{"n_layer": 13, "d_model": 256, "n_head": 3, "n_kv_head": 3, "head_dim": 64, "d_mlp": 1024, "vocab_size": 32768, "activation": "xielu", "norm": "layernorm", "norm_place": "pre", "norm_eps": 1e-06, "positions": "learned", "qk_norm": true, "attn_scale": 0.125, "bias": "none", "tie_embeddings": false, "parallel_block": false, "extras": ["gated attention", "capped logits"], "init": "trunc", "init_std_qkv": 0.0279, "init_std_o": 0.00547, "init_std_up": 0.0279, "init_std_down": 0.00547, "optimizer": "adam_variant", "lr": 0.00178, "beta1": 0.95, "beta2": 0.98, "weight_decay": 0.22, "lr_head": 0.0116, "grad_clip": 2.0, "warmup_steps": 445, "schedule": "cos", "final_lr_fraction": 0.03, "batch_tokens": 262144, "seq_len": 512, "doc_mask": true, "train_tokens": 777900000, "steps": 2968, "dataset": "wikipedia_en"}
Each number is 128 + 24 x the weight over its row's rms, rounded and kept within 0 to 255. Layers, rows and columns count from 0. The size above them is the row's rms in percent of the matrix's.

# layer 10 MLP up, 1024x256, rms 0.0461, rows 242-254, columns 0-127
size [106 103 102 112  86  98 103  99 109  85 103 100 106]
[[133 118 156 144  96 143  91 147 111 136 183 144 120  79 172 108 116 165 111 135 164 143 115 130 126 114 116 125 116 114 109 181 171 136 167  86 152 136 139 107 138 157 118 131 153 134 121  92 140  93 121 151 137 121 150  97 146 103 168 105  99 139  92 151 145 129 103  95 173  94 180 166 145 158 149 128  94 161 109 100 151 100 143 155 161 142 126 143 115 141 106 110 156 123 155 130  94  98 107 100 123 141 124 137 144 121 118 119 176 104 109 150 136 130 167  81  89 109 168 142 128 143 138 122 136 142 148  97]
 [115 158 154 101 111 121  91 116 109 111 144 167 115 124 140 166  57 110 115 173  90 102 128  93 161 122 128  86  96 120 156 104 143 135 152 108 114 123 100 122  99 163 103 113 161 105 162 127 144 149 127 143 126 114  89 120 112 169 120 112 112 130 116 141 163  81 100 121 123 106 146 137 114  97 136 142 117 126 137  67 130  86 123 142 111 149 136 134 117 160 140 138  97  93 133 159 101 105  87 154 100 136 175 106 152 127 167 133 130  91 115 143 119 169 110 116 161 106 122 145  58 121 151 130  88 115 142 127]
 [106 144 141 112  80 153 120 143 123 140 176 142 121 120  96  95 167 139 145 140  86  99 117  98 138 128 121  81 103  94 138 139 113 141 143 134 146 160 114 133 135 177  92 140 124 113 146 125 165  99 155 111 136 120 151 110 139  84  70 116 125 148 112 135 127  97 116 143 100 114 114 112 123 152 149 151 107 122 145 139 157 143 153 160 111 143 100 116 168 129 136 157 171 109 140  85 159 134 101 147 153 152 145 129 163 122 107 131  88 164 131 105 163 136 109 101  73 131 138 139 105 132 131 102 115  83 146 130]
 [141 141 129 117 117  90 130 115  62 143 127 112 137  81 112  92  89  82 122 147 204 124 143 110 139 157 131 103 104 119  96 149 149 137 169 135 130 146 163 128 163 126 124 116  88 108 154 143 125 112 123 109 131 112 153 114 106 150 129 138 138 151 142 120 144 129 107 135 134 160 136 107  70 114 130 136 132 101 141 164  89 143 144 126  67 142 161  99 128 116 116 118 135 149 127 134 115  91 120 127 141 124 139 120 132 129 107 166  64  91 111 133 140 109 159 134 132 123 155 159  86 115 174 120 130  86 149 127]
 [155  95 130 127 114 144 154 121  99 133 109 132 123  70 125 138 115 116 154 160 159 157 127 111 111 116 125 133 143 139 100 123 176  96  73 124 109 105 149 186 123 138 167 140 132  96 148  74 122 131  74 130  99 113 162 163 172 114 156 147 126 136  93 133 128 126  99 114 157 126 136 122 134 136 132 155 157 108 161 120 125  95 139 152 136 120 144  84 103 110 135 124 156  79 122 116 125 134 138 119 168 121 161 134 132 146 112 148 147 125  94 109  94 128 110 119 100 127 129 122 128 148  91 148 103 173 122 149]
 [145 125 136 118 147 130 140 139 121 139  90 136 120  93 136 128 108 105 120 109 133 129  93 176  97 144 160 127 119  94 100 131 137 105 124 136  81 144 141  99 124 122  84  81 138 111 152 117 106  92 136 143 103 156  59 157 127 127 141 101  72 137 142 182 136 143 170 160 107 115 129 124 129 142 115 139 105 133 139 133 167 139 135  95 105 149 113 180 100 124 118 128 130 111 134 112 122 144 120 130 169  68 113 113 101 153 165 136  75 117 105 189 116 126 140 103 114 130 161 157 121 156 189 160 144 128 130 112]
 [111 142 119 123 141 109 126 132 113 111 127 169 106  76 112 119 115 121  91 139 116 170 159 127 138 113 151 116 157 149 150  99 149 111 128 126 118 104 157 165 177  92 115 113 146 144 126 114 119 138 130  93  99 124 141 163 106 121 151 174 150 148 102 132 141 126  80 152 133 136 136 186 152 126 112 141  98 157 165 138 108  92 130  88  99 135 131 134 145 170 105 163 116 139 128 140  88 189 120 121 156 111 121 105 102 127 117 133 143 163  89 176 129 103 140 144 101 176 138 127 124 124 146 135 134 145 114 101]
 [101  91 169 148 155 137 132 122  96 126 126 164  96 119  96 124 113  93 143 139 112 142 106 128 143 141 134 130  86 126 108 131 146 113 138  90 103 157 141 141 102 152 126  66 164  94 125  97 117 141 124 161 149 117 102  99 149 154 119  77  93 139 144 139 126 176  95 140 118 139 144 119  89 125  92 144 100 147 143 149 128 106 121 127 106 130 164 115 124 114 114  99 135 134  96 167 106 129 143 121  91 185 102 112 170 146 160 152 140 147  92 124 150 137 160 125 113 110 124 130 119 118 145 139 143  67 154 122]
 [132 149 135 140 125 134 162 126 150  76 121 105 136 137  81 120 125 114  79 115 162 130 160 123 127 132 141 110 111 135 142 167 161  74 172 130 150  87 138 124 110 141 125 118 114  89 140 103 161  98 108  93 105 123 121 130 101  78 125 162 119 115 133 156 143 131 139 100  89 137 119 119  73 147 129 137 123 108 164 132 128 113 143 155  65 144 189 165 142 134 136 162 153 110 150 123 161 111 131 141  88 131 133 114 148 128 100 135 154 143 143  96 113 136 127 136  95 154 124 104  95 103 163 103 128 127 141 130]
 [ 62  91 140  80  94 141  95 137 145 143 136 138  95  90 114  87 102 133 125 117 164  35 131 141 130 157 189 101 131 157 170 138 130  97 163 119 124 157 133  95  89  83 132  78 124 148 172 121 114 164 129 142 115 123 120 132 127 136 116 139 107 132 147 114 112 100 174  78 111  99 119 156 109 135 141 154 117 145 105 158 119 104 123 138 118 152 166 150 109 152 115 162  79 117 118 131 125 142 151  95 107 161 147  81  86 131 119 142 109 106 139 114  93 151 133 126 156 142 142 111 125 162 143  85 116 132 140 131]
 [145 125 123 121  92 140 136 137 125 125 108 166 100 110 131 144 133 117 102 131 155  99 136 130 123 118 138 108 108 102 147 110 137 137  98 130 137 159  90 132 163 133  94 138 120 103  92 121 116 139  97  80 145 141 136 123 141 161 161 134 109  87  89 160 115  78 175 142 167 170 143 146 160 143 119 124 101 102 129 165 141 104 110 115 111 127 148 129  88 153  96 127 165 140 110 135 144 136 102 121 132  81 105 124 181 141 105 109  57 109 129 121 124 168  84 133 138 152 147  82 165  87 104 178 134 147 154 112]
 [183 148 143 115 139  75 133 139 132 122 127 161  93  56 149 129  98 101 132 126 142 115 106 104 125 140 119 117 133 136  95 119 113 123 136 114  77 136 130 136 127 109  97 172 114 122 144  97 122 194 126  97 144  92 122 120 140 129 159 132 115 115 133 131  96 137 164 118 126 100 114 132 187 125 110 108 106 112 159 111 172 141 139 173 129 136 131 167 140 125 153 137 113 160 133 145  84 107  92  57 111 116 123 167 113 133 125 138 119 114 120 121 105 140 167  96 130 105 121 130 144 120 148 143 108 141 112 120]
 [137 155 126 124 165 146 105 125 127 117 135 170 104  93 168 105 125 106  87 129 128 107 125 101 103 152 109 101 121 116 145 102 105 110 154 117 142 123  75 113 112 125  76 167 150  84 121 107 145 138 173 143 121 152 138  81 153 125 106 178 168 145 127 190  72 109 102 120 128 160 101 101 135  80 160 155 136 134 121 134 118 119  82 134 142 152 120 138 144 116 102 124 155 109  92 122 168 142 102 136 106 115 127  85 206 206 119 133 122 144 135 138 164 143  96 117  94 136 130 133  85 139  94 124 140 133 171  98]]
# layer 10 MLP down (transposed), 1024x256, rms 0.0382, rows 242-253, columns 0-127
size [104 114 100 111  81  96  96  98 108  80 102 103]
[[123 116 144 141 118 135  95 127 123 157 151 167 174 148 151 136 131 134 130  86 135 170 109 123 141 169 113 124  97 111  97 120 131 127 134 115 101 142 143 135  76  98 159 125 163 153 175 142 128  96 166 123 153 168 134 124 115 142 142 148 133 139 155 130 116 111 107 126 106 134 146 144 101 121 108 154 110 117 129 111 126 140 131 157 108  96 138 146 151 126 163 163 104 130 108 147 157  87 182 122 139 156 132 108 110  51  95 126 137 103 115 141 108  39 124 143 138 115 119  79 116  92 105 122 135 128 119 152]
 [156 136 123 136 124 179 118 119 131  87 138 114 142 140 140 134 104 131 130 133 146 137 161 107 131 137 130 134  95  86 122  95 137 147  94 127 138  94 119 137 146 186 130 141 126 145 177 134 114 127 147  69 148 108  93 124 175  64 154 127 134  78 147 134 112 129  90  92 152 154 151 154 125 152 160 114  91 112 143 125 129 105 111 156 108 159 130  86 157 149 111 110  61 116 108 119 166 126 157 138 139 168 147 126 155 118 131 160 141 130 130 137 130 116 157 180 134 130 131 142 138 138 124 127 120 165 122 113]
 [119 154 135 126 117 127  99 143 144 136 125 137 157 168 128 143 118 138 110 156 149 150 138 125 128 105  98 146 132 137 130  75 134 132 124 102 107 111 126  96 166  96 127  92  84 136 158  98 139 137 119 123  68 151 141 191 140  99 195 117 121 103 131 123 146 141 139 125 129 108  86 149 113  82 104 150  72 133 165 109 159 112 146 136 165  47  79 133 108 143 142 105  89 141 114 174 134  91 137  98 128 130 142 168 127 113 177 137 130 124 150 167 130 109 158 144 127 133 118 133 161 163 131 207 171 109 100 176]
 [ 68 132 109 133  89 154 117 112 139 119 131  91  91 202 115 122 130 125 135 144 114 142 120 129 167 108  83 136 156 156 107 141 121 190 143 149 105 147 123 100 105 123 135 141 123 173 138 142 142 134  95  82 102 134 114 136 113 108  92 131 113 133 130 153 121 145 153 130 118 159 102  82 151 142  92 111 144 115 143 141 112 147  94 145 120 101 138 128 164 103 149 119 158 156 142 128 133 159 160 117 117 128 180 106 115  97 165 170 147  88 163 140 155 112  94 107 148 158 171 124 112 161  83 102 115 143 115 159]
 [114 126 119 120 169 154 122 104 140 108 113 104 177 157 154 146 146 159 148 139 130 136 139 135 142 144 128 173 136 111  80 126  87 130 127 127 157 156 110 117 123 150  89 128 134 142 122 148 132 148 145  85 123 159 146 118 120 143 145 113 121  95 174 124 153 162 142 126  97 143 129 119 132 161 107  98 160 124 137 106 150 131 183  98 100  59 186 179 142 168 114 101 104 106 174 146 121 110 143 150 114  68  78 118  84 131  83  84 102  83 129 137 100 135 132 131 120  90 149 109 118 105 132 128 126  88 143 110]
 [133  65 103  99 133 138 142 127 112 144 140 137 120 101 115 111 126 133 149 142 135 105 117 149 117 104 110 161 181  73 108 106 151 112 101 105 143 114 114 141  99 143 106 116  87  95 144  91 135  92 141 125 128  92 132 121 153 134 134 110 150 113 164 101  82 156 163 155 137 176 142 135 134 117 121 120 151 125 142 108 106 146 124  95 132 130  99  79 153 175 111 160  94  84  73 172 130 115 145 135 104 111 154 137 124 146 144 113 156 122 146  98 141 148 136 125 129 105 128 103 126 122  93 166 174 164 139 117]
 [120 148 103 105 157 168 115 153  83 141 105 106 123  61 113 137 129 143 185 130 139 107 113 125 140 113 143 110 167  93 132 121  97 120  99  87 147 180 127 117 104  90 156 133 193 125 113 143 144 136 125 131 129 171 130 171 133 152 150  87 113 148 112 141 143 127 162 135 163 122 141 119 171 134 113 140 162 104 118 119 140 129 149 105 105 103  39 124 147 124 136  97 132 135 170 156 121 155 173 124 153 178 133 104 102 123 105  96 147 113 129 112 139 134 107 118 121 160 144 155  86 122 131 117  92 122 145  56]
 [ 99 152 138 135 145 117 175 136 100 154 104 151 125 107 150 132 158 133  91 134 127 124 165 155 154 100 158  93 113 113 116 127 151 119 128 148 149 130 115 123 143 133  82 119 110  95  76 114 107 134 119 135 182 128 151 139 124 155 125 118 114  77 156 111 126 127 129  98 140 122  83 159 142 118 174 138  89 138  89 135 123  87 137 132 133  53  83 104  99 167 121 153 122  94 121 146 122 150 159  99 143 122 152 103  98 141 103 124 139  98 127 137 121 137 127 120 153 150 116 133 151 139 125 102 130 140 116 180]
 [115 149 130 137 108 122 122  96 127 113 126 144 159 214 121 114 145 115  85 104 129  56 109 193 152 116 112 105 132 168 152 144 149 148 110  99 116 188 113 112 138 145 100 157 154  91 120 127 123 112 118 123 115 128 138 160 104 106 152 109 139 138  87 112 148 114 117  91 109 159 154 118 117 107 134 132 144 139 135  96 109 128 136 172 141 212 176 116  93 111  92  99 109 108 124 125 152 153 162 156 118 126 122 104 130 129 148 119 129 140  85 104 114 104 112 119 140 120 122 117 118 109 132 142 129 152 144 187]
 [122 159 144 155 164 149 199  93 131 100 100 145 193 147 142 120 126 107 124 120 121 141  98 125  95 137  99 164  75  94  96 146 128 139  86 129 131 145 128 110 153 151 112 146 127 123 120 153 178  54 152  96 159 134  98 115  99 170 139 130 168 113 163 110 155 131 107 158 134 122 129 169 116 115 153 107  81 109 124  90 115 131 156 137 110 147 102 138 139 166 122 133  90 115 101 150 127  84  94 148 114 121 132 144 116 136 131 106 118 132 106 150 129 136 158 105 110 160 124  91 166 139 104 142 111 121  95 161]
 [108 167 136 137 118 123 126 134  83  64 117 163 142 155 179 138 169 130 116  69 154 141 163 136 139 150 133 117 117 101 115 108 130 131 120 126 132 109 116  82 124 112 104 127 125 139 138 125 122 133 162 153  96 129  89 160 114 114 101 136  92 110 141  99 100 160 131  86 135 163  98 139 157 156 118 166 115  95 147 131 152 187 172 159 125 114 115 130 153 147 114 177 179 139  97 158 140 156  89 108 150 124 154 150 115 105  98 121 151 151 105 131  82 105 173 101 122  94 112 118  85 128 136 159 131 132 157  78]
 [101 131 112 125 120 166 119 118 115 139  96 116 128 120 151 108 126 116  93 111 108 133 135  99 146 140 127 101 147 150 126 128 143 102 177 110 111 133  80 142 200 117 130 137 162 170 143 114 132 125 140 148 162 114 106 120  92 129 142 110 135 106 160 120 149 128 149 132  90 116 176 102  58 118 118 112  99 147 158 140 104 144 162 113  98 121 119 121 165 162 178 120 108  84  83 153 152 124 131 143 160 114 102 135 177 140 133 139 129 131  64 117 119 145 137 111  86 100 139 116 158 105 124 133 153 148 118 141]]